python train.py --n_head=4 --vocab_size=8192 --qk_norm=false --parallel_block=false --init_std_up=0.0296 --lr=0.00238 --beta1=0.95 --grad_clip=2.0 --schedule="wsd" --z_loss=1e-05
Each number is 50 + 15 x the weight over its row's rms, rounded and kept within 0 to 99. Layers, rows and columns count from 0. The size before them is the row's rms in percent of the matrix's.

# layer 3 attention output (transposed), 256x224, rms 0.072, rows 40-45,104-108,167-172,231-236, columns 112-223
105:42 72 58 43 43 35 47 07 66 54 37 38 58 75 66 49 38 48 03 33 49 66 42 42 52 51 48 44 26 69 71 72 34 57 40 32 38 74 68 10 23 63 54 38 36 43 86 33 58 41 38 55 25 31 48 45 52 50 30 61 64 68 73 41 33 37 64 36 47 58 28 63 50 46 51 59 51 56 35 55 38 71 50 39 44 61 22 65 61 53 46 64 46 57 41 65 44 59 64 49 54 47 57 35 30 59 39 59 56 64 37 44
100:40 70 68 48 58 40 62 33 86 63 48 56 61 57 74 79 40 50 52 50 44 23 35 18 73 58 53 77 28 59 50 69 39 54 35 37 43 71 50 44 89 42 45 50 40 60 94 39 67 29 39 34 29 32 48 56 69 52 74 43 35 50 49 62 73 50 36 66 28 68 49 70 69 58 45 52 43 67 51 42 45 24 37 43 63 76 60 50 53 67 50 62 47 39 44 69 37 61 62 52 49 60 74 46 38 62 45 53 45 56 36 69
111:62 21 50 35 57 56 44 49 09 38 33 41 42 34 41 25 54 42 76 43 64 68 58 54 47 28 53 32 59 45 69 33 76 45 59 70 65 65 54 77 39 62 42 57 60 70 35 38 43 51 52 57 38 54 48 49 31 51 59 58 56 51 62 58 44 42 37 19 56 38 54 35 50 33 72 54 63 48 46 40 47 50 42 85 50 25 78 60 60 22 37 54 61 61 58 22 51 64 41 42 67 37 45 52 50 44 41 44 59 33 31 29
099:57 62 44 65 72 60 60 48 30 66 60 54 92 76 99 50 33 70 54 62 32 57 74 46 41 88 63 57 41 74 56 61 27 64 27 47 54 62 60 15 41 72 46 31 31 35 85 29 44 27 45 52 34 55 63 70 56 49 50 35 55 71 47 79 28 39 24 69 56 46 36 53 52 68 68 60 49 45 57 66 55 34 63 65 14 60 64 44 32 68 50 65 59 42 46 61 59 37 33 29 44 66 42 51 37 67 64 59 54 50 31 61
090:20 48 31 50 55 62 58 69 27 42 64 51 40 50 51 43 60 51 71 71 51 56 59 37 33 66 38 34 40 62 48 32 48 66 64 71 60 51 60 57 52 87 70 77 63 65 57 50 42 61 43 51 39 76 52 46 21 62 72 16 68 26 36 59 51 61 43 60 44 32 37 31 70 59 62 52 66 51 40 35 44 65 63 72 36 52 71 63 30 46 53 57 39 34 63 26 62 50 29 54 48 64 24 62 40 41 74 71 51 53 50 45
087:76 43 49 76 53 35 38 78 40 64 32 49 55 57 38 47 36 41 77 33 58 44 51 48 22 29 61 63 56 47 46 28 34 31 66 50 63 38 58 72 30 39 46 26 46 34 59 26 64 49 57 38 33 72 31 45 48 29 45 52 50 41 31 60 37 51 37 71 74 68 51 64 50 52 68 52 54 32 52 48 73 66 62 43 32 17 25 26 58 53 62 40 61 64 41 18 62 44 40 39 46 89 62 61 39 57 29 70 34 33 70 32
095:34 55 66 36 64 66 38 30 48 52 67 34 38 53 67 74 56 56 23 62 66 57 36 32 60 71 31 84 61 72 60 38 24 59 52 72 34 43 45 73 42 44 65 46 28 74 39 43 40 43 36 44 31 36 32 35 70 48 44 60 44 36 63 17 44 34 59 26 39 46 44 50 68 56 41 71 50 54 49 24 60 75 75 31 54 58 28 43 65 48 62 67 33 78 64 69 40 43 43 71 56 21 68 36 59 45 41 49 62 52 34 67
095:26 55 50 28 59 28 59 61 76 51 54 56 58 56 36 55 50 62 34 86 51 44 23 46 53 52 34 71 39 83 44 48 22 48 55 53 46 59 45 83 75 23 44 56 58 51 48 61 46 64 34 23 00 33 36 37 55 39 38 45 49 47 61 66 46 42 48 46 44 74 49 56 69 43 45 54 39 68 51 31 44 61 63 67 55 80 48 48 56 57 64 36 30 50 62 75 35 51 56 52 48 56 50 34 59 62 43 54 30 86 42 78
095:63 29 42 63 21 50 39 72 36 47 36 47 35 55 56 28 11 56 44 27 40 50 70 62 34 26 36 22 85 36 33 54 76 36 58 69 51 49 56 65 34 68 55 65 58 31 49 38 40 56 39 37 45 53 59 53 38 40 51 48 37 59 32 39 64 59 33 49 56 30 66 45 56 47 61 40 57 46 36 27 32 31 40 71 32 17 44 50 20 52 52 62 56 61 35 36 35 31 60 48 29 52 41 48 57 60 65 55 41 39 67 60
089:37 49 39 29 42 76 70 64 59 48 55 54 42 31 62 38 61 61 46 47 46 39 52 00 45 27 71 60 56 38 80 58 48 71 56 46 68 70 51 41 36 62 65 49 36 68 44 91 43 42 61 83 55 47 46 55 66 68 56 41 52 28 63 64 62 21 68 63 48 26 60 24 70 23 52 60 81 59 53 74 58 37 67 64 50 45 73 59 42 56 64 25 58 59 62 58 40 42 48 29 26 54 19 37 70 54 48 54 38 73 46 55
102:25 52 47 63 50 64 42 13 53 49 35 29 42 46 68 46 49 60 66 45 29 58 77 66 40 47 25 32 43 56 40 51 24 33 56 48 40 08 57 30 30 63 61 78 41 54 58 39 27 42 29 62 48 21 48 34 28 66 42 45 61 68 10 57 77 34 57 60 42 44 55 61 44 43 49 44 51 49 52 61 79 61 66 53 48 40 58 44 52 43 48 44 72 61 39 09 58 67 61 51 37 72 26 58 56 71 34 57 43 83 40 39
105:30 50 28 54 36 56 52 65 44 62 69 57 58 58 42 44 51 56 37 41 35 70 43 25 85 54 34 58 83 54 33 23 60 60 62 64 60 52 59 01 33 37 49 69 52 53 61 49 33 53 75 65 43 61 25 60 47 62 61 36 40 58 43 50 42 46 46 49 42 61 54 37 58 15 69 39 47 45 52 40 45 81 52 52 37 57 69 35 64 38 37 60 61 60 71 25 25 51 36 57 29 72 52 54 41 32 66 60 46 49 51 80
103:78 49 52 70 48 42 45 42 40 90 53 88 37 59 53 41 64 34 47 39 54 51 33 59 51 43 33 43 49 55 29 67 16 56 54 55 79 70 56 33 39 57 65 43 50 16 55 43 49 42 45 44 50 67 54 58 49 40 30 59 49 60 49 38 37 54 44 60 49 58 37 71 45 44 52 62 75 40 53 39 20 41 71 43 45 37 28 61 64 27 35 76 67 33 81 30 55 24 30 79 39 65 73 51 62 48 35 61 58 35 53 30
095:54 51 45 68 57 48 48 63 26 55 37 84 36 55 37 33 69 50 41 63 58 21 24 58 58 30 16 65 45 63 54 31 53 84 65 35 45 79 46 47 53 36 59 79 76 66 40 23 31 38 17 70 42 52 57 63 53 44 36 34 20 62 68 62 75 53 28 52 36 52 37 63 28 47 47 46 37 53 71 55 33 16 26 65 52 81 64 55 53 59 49 43 56 60 38 59 64 62 45 60 59 68 40 61 47 57 76 23 64 52 53 82
104:60 48 54 46 48 55 48 39 40 66 69 28 54 39 50 50 45 47 68 55 48 54 53 52 39 81 72 13 48 63 78 65 29 35 59 71 26 53 48 47 50 88 31 49 42 60 45 47 34 73 33 30 00 51 40 44 47 57 31 72 58 54 49 66 55 47 60 65 45 40 50 82 36 45 48 43 42 69 52 48 59 62 62 70 47 46 68 51 49 65 44 42 52 30 21 47 36 39 60 43 72 35 64 28 36 85 09 40 55 54 37 31
102:32 42 70 33 45 21 45 35 46 47 43 64 61 28 83 69 34 49 55 42 65 55 58 70 30 67 47 27 91 36 65 64 52 48 54 36 49 36 58 52 65 46 79 39 38 46 48 29 43 39 48 67 38 88 49 47 66 59 39 52 54 62 45 70 69 61 36 37 55 23 21 53 72 47 72 43 66 41 41 45 51 35 62 48 36 38 61 53 28 42 55 34 32 45 43 45 52 48 43 20 17 82 57 40 40 77 33 48 55 63 41 74
092:39 63 73 38 50 16 28 34 65 33 44 25 70 56 52 46 44 54 80 42 54 77 64 61 41 55 23 36 47 26 70 58 47 58 36 65 34 33 44 20 17 70 41 60 52 79 70 31 44 36 43 34 25 63 35 53 39 48 45 65 52 45 59 39 49 45 59 29 53 29 34 55 53 54 56 18 30 55 47 45 47 67 40 79 17 35 54 41 66 67 46 36 37 47 22 15 46 50 73 45 42 43 36 49 34 47 60 35 60 29 48 76
111:37 48 60 28 56 32 46 33 10 39 72 70 56 30 34 29 46 31 66 52 45 47 05 41 77 60 51 68 47 30 47 58 57 44 42 61 67 44 39 54 55 42 63 60 67 55 59 62 50 40 47 47 46 42 51 64 35 62 19 32 62 50 44 78 36 36 65 27 30 43 48 52 39 38 68 42 55 70 65 55 28 38 61 60 69 28 47 55 39 47 37 55 57 58 68 62 39 61 33 30 61 68 43 41 68 68 55 31 65 35 44 73
112:56 50 61 71 30 32 60 42 42 73 58 67 39 59 55 51 53 34 46 19 44 48 36 44 67 21 31 36 14 36 37 96 40 57 51 76 48 49 52 66 72 56 40 54 37 58 41 33 56 52 52 76 20 75 32 60 62 52 33 56 42 46 73 60 37 45 59 68 59 36 68 57 54 41 40 48 57 66 45 77 45 51 41 64 52 48 63 47 51 46 58 50 54 35 68 54 71 51 51 78 47 58 57 61 53 51 70 51 79 44 27 41
098:51 62 49 59 56 04 38 33 40 56 30 42 66 42 54 18 44 28 51 45 42 32 27 55 68 45 51 31 39 42 48 41 56 73 61 48 61 72 39 54 65 54 61 34 51 68 71 76 38 69 51 61 56 56 67 57 63 49 35 62 54 30 78 56 51 47 63 63 33 27 29 62 29 30 60 48 37 41 60 52 50 46 70 49 85 68 62 53 49 41 45 24 57 37 74 72 48 32 63 47 62 65 64 51 42 44 53 43 50 38 53 45
101:51 82 45 39 80 99 31 38 72 58 52 65 48 46 67 71 65 83 42 60 37 56 65 66 30 49 43 61 60 77 58 53 35 46 66 56 64 58 53 01 48 53 53 33 45 47 19 45 51 50 67 31 61 23 65 42 42 63 42 58 75 45 66 43 45 49 43 45 56 66 69 62 72 57 31 63 40 65 57 50 65 49 40 34 58 27 52 61 62 68 48 66 24 44 46 44 41 50 68 67 74 42 66 16 51 65 39 42 56 56 41 47
107:67 67 80 75 52 31 17 43 22 50 52 68 50 66 44 59 41 41 83 46 61 76 50 61 68 32 32 64 34 63 51 71 55 76 64 48 74 53 29 22 53 47 46 70 49 51 63 52 73 64 59 48 25 69 72 46 45 39 24 30 60 46 39 49 31 48 74 30 49 50 53 38 75 50 72 46 53 66 28 42 40 39 52 24 43 25 25 71 68 68 37 50 59 52 62 32 49 62 61 30 51 41 55 43 50 70 64 39 32 60 53 71
106:50 61 44 50 61 48 43 61 50 33 46 43 35 70 51 55 43 35 52 49 36 68 56 41 63 69 30 55 82 51 74 11 63 82 46 64 44 50 46 50 50 49 66 30 42 40 33 85 87 50 50 52 77 53 72 38 61 53 64 51 45 22 62 42 54 48 43 41 63 60 57 63 73 70 63 31 61 54 47 52 52 62 36 39 49 45 50 48 45 69 50 57 41 35 66 60 90 45 39 32 58 55 59 58 58 64 77 67 16 29 40 29
# layer 3 attention value, 64x224, rms 0.0631, rows 40-45, columns 112-223
102:57 33 41 61 75 61 61 65 52 56 44 19 54 42 27 45 44 54 50 69 53 57 57 56 55 59 80 42 58 42 58 56 54 45 23 55 39 41 38 46 31 48 52 53 63 59 62 34 52 52 39 48 52 74 47 55 32 68 50 43 55 59 49 71 43 59 34 38 68 59 67 16 31 49 35 28 34 51 58 48 59 42 24 36 60 52 75 79 37 81 69 65 57 76 49 32 35 62 48 29 43 55 67 51 55 65 68 35 51 38 42 65
094:22 53 43 57 58 28 45 52 61 48 54 79 57 32 69 51 59 52 56 28 41 70 43 60 56 50 66 67 38 57 59 37 61 63 63 50 71 39 61 48 34 59 49 43 50 60 57 78 41 32 64 55 74 69 43 68 55 73 38 43 45 43 50 40 20 72 71 68 29 55 39 55 38 59 74 45 54 46 25 56 39 90 33 53 51 41 64 39 47 45 20 45 44 27 50 24 52 65 51 44 47 44 51 57 51 54 44 47 61 64 35 51
104:73 58 56 56 62 49 18 50 69 45 35 46 60 43 74 64 69 37 79 55 38 12 32 52 56 48 52 46 40 45 40 57 65 49 51 44 71 58 65 47 70 48 51 46 34 65 38 54 76 42 60 34 53 58 40 13 53 51 79 48 47 76 45 42 36 44 53 24 17 64 40 58 51 76 24 44 29 52 56 45 47 51 56 30 50 17 36 75 51 21 46 48 40 37 72 56 75 63 44 43 69 55 35 73 36 32 65 58 25 58 55 66
094:41 58 61 68 52 54 44 43 27 41 60 37 35 57 66 29 59 43 58 30 71 84 40 71 56 42 63 66 53 57 43 58 83 61 29 53 54 54 23 52 74 83 25 48 39 67 22 72 83 57 82 16 68 39 44 12 37 43 69 45 67 33 36 31 42 48 50 35 31 49 61 33 55 43 46 71 82 55 46 77 35 46 51 46 53 62 25 36 66 47 41 67 43 43 37 39 50 49 60 72 41 41 65 57 58 39 48 61 30 46 65 49
093:66 24 58 21 67 69 32 60 44 56 59 43 34 45 58 58 56 35 57 46 63 57 50 36 79 49 57 46 53 43 27 53 50 55 63 17 55 35 24 57 54 38 12 51 21 73 43 51 48 50 39 49 47 26 52 65 58 40 63 60 70 58 63 38 67 65 50 57 50 43 39 45 43 59 54 72 55 40 47 56 30 42 60 43 68 34 21 32 39 40 34 28 56 48 38 47 43 42 28 61 30 39 88 21 80 48 71 40 55 59 71 38
084:49 69 53 70 51 49 64 37 61 55 74 64 17 26 50 28 26 66 57 41 46 83 54 51 58 45 35 52 32 57 74 44 58 42 36 42 37 48 36 58 74 75 40 54 39 42 66 62 67 60 77 56 34 36 36 61 55 45 35 46 51 74 72 17 69 43 32 40 59 54 37 69 32 92 36 60 62 46 52 69 30 74 64 59 29 47 47 68 76 62 40 65 33 54 51 74 44 43 84 37 67 48 54 36 62 44 37 24 32 36 61 58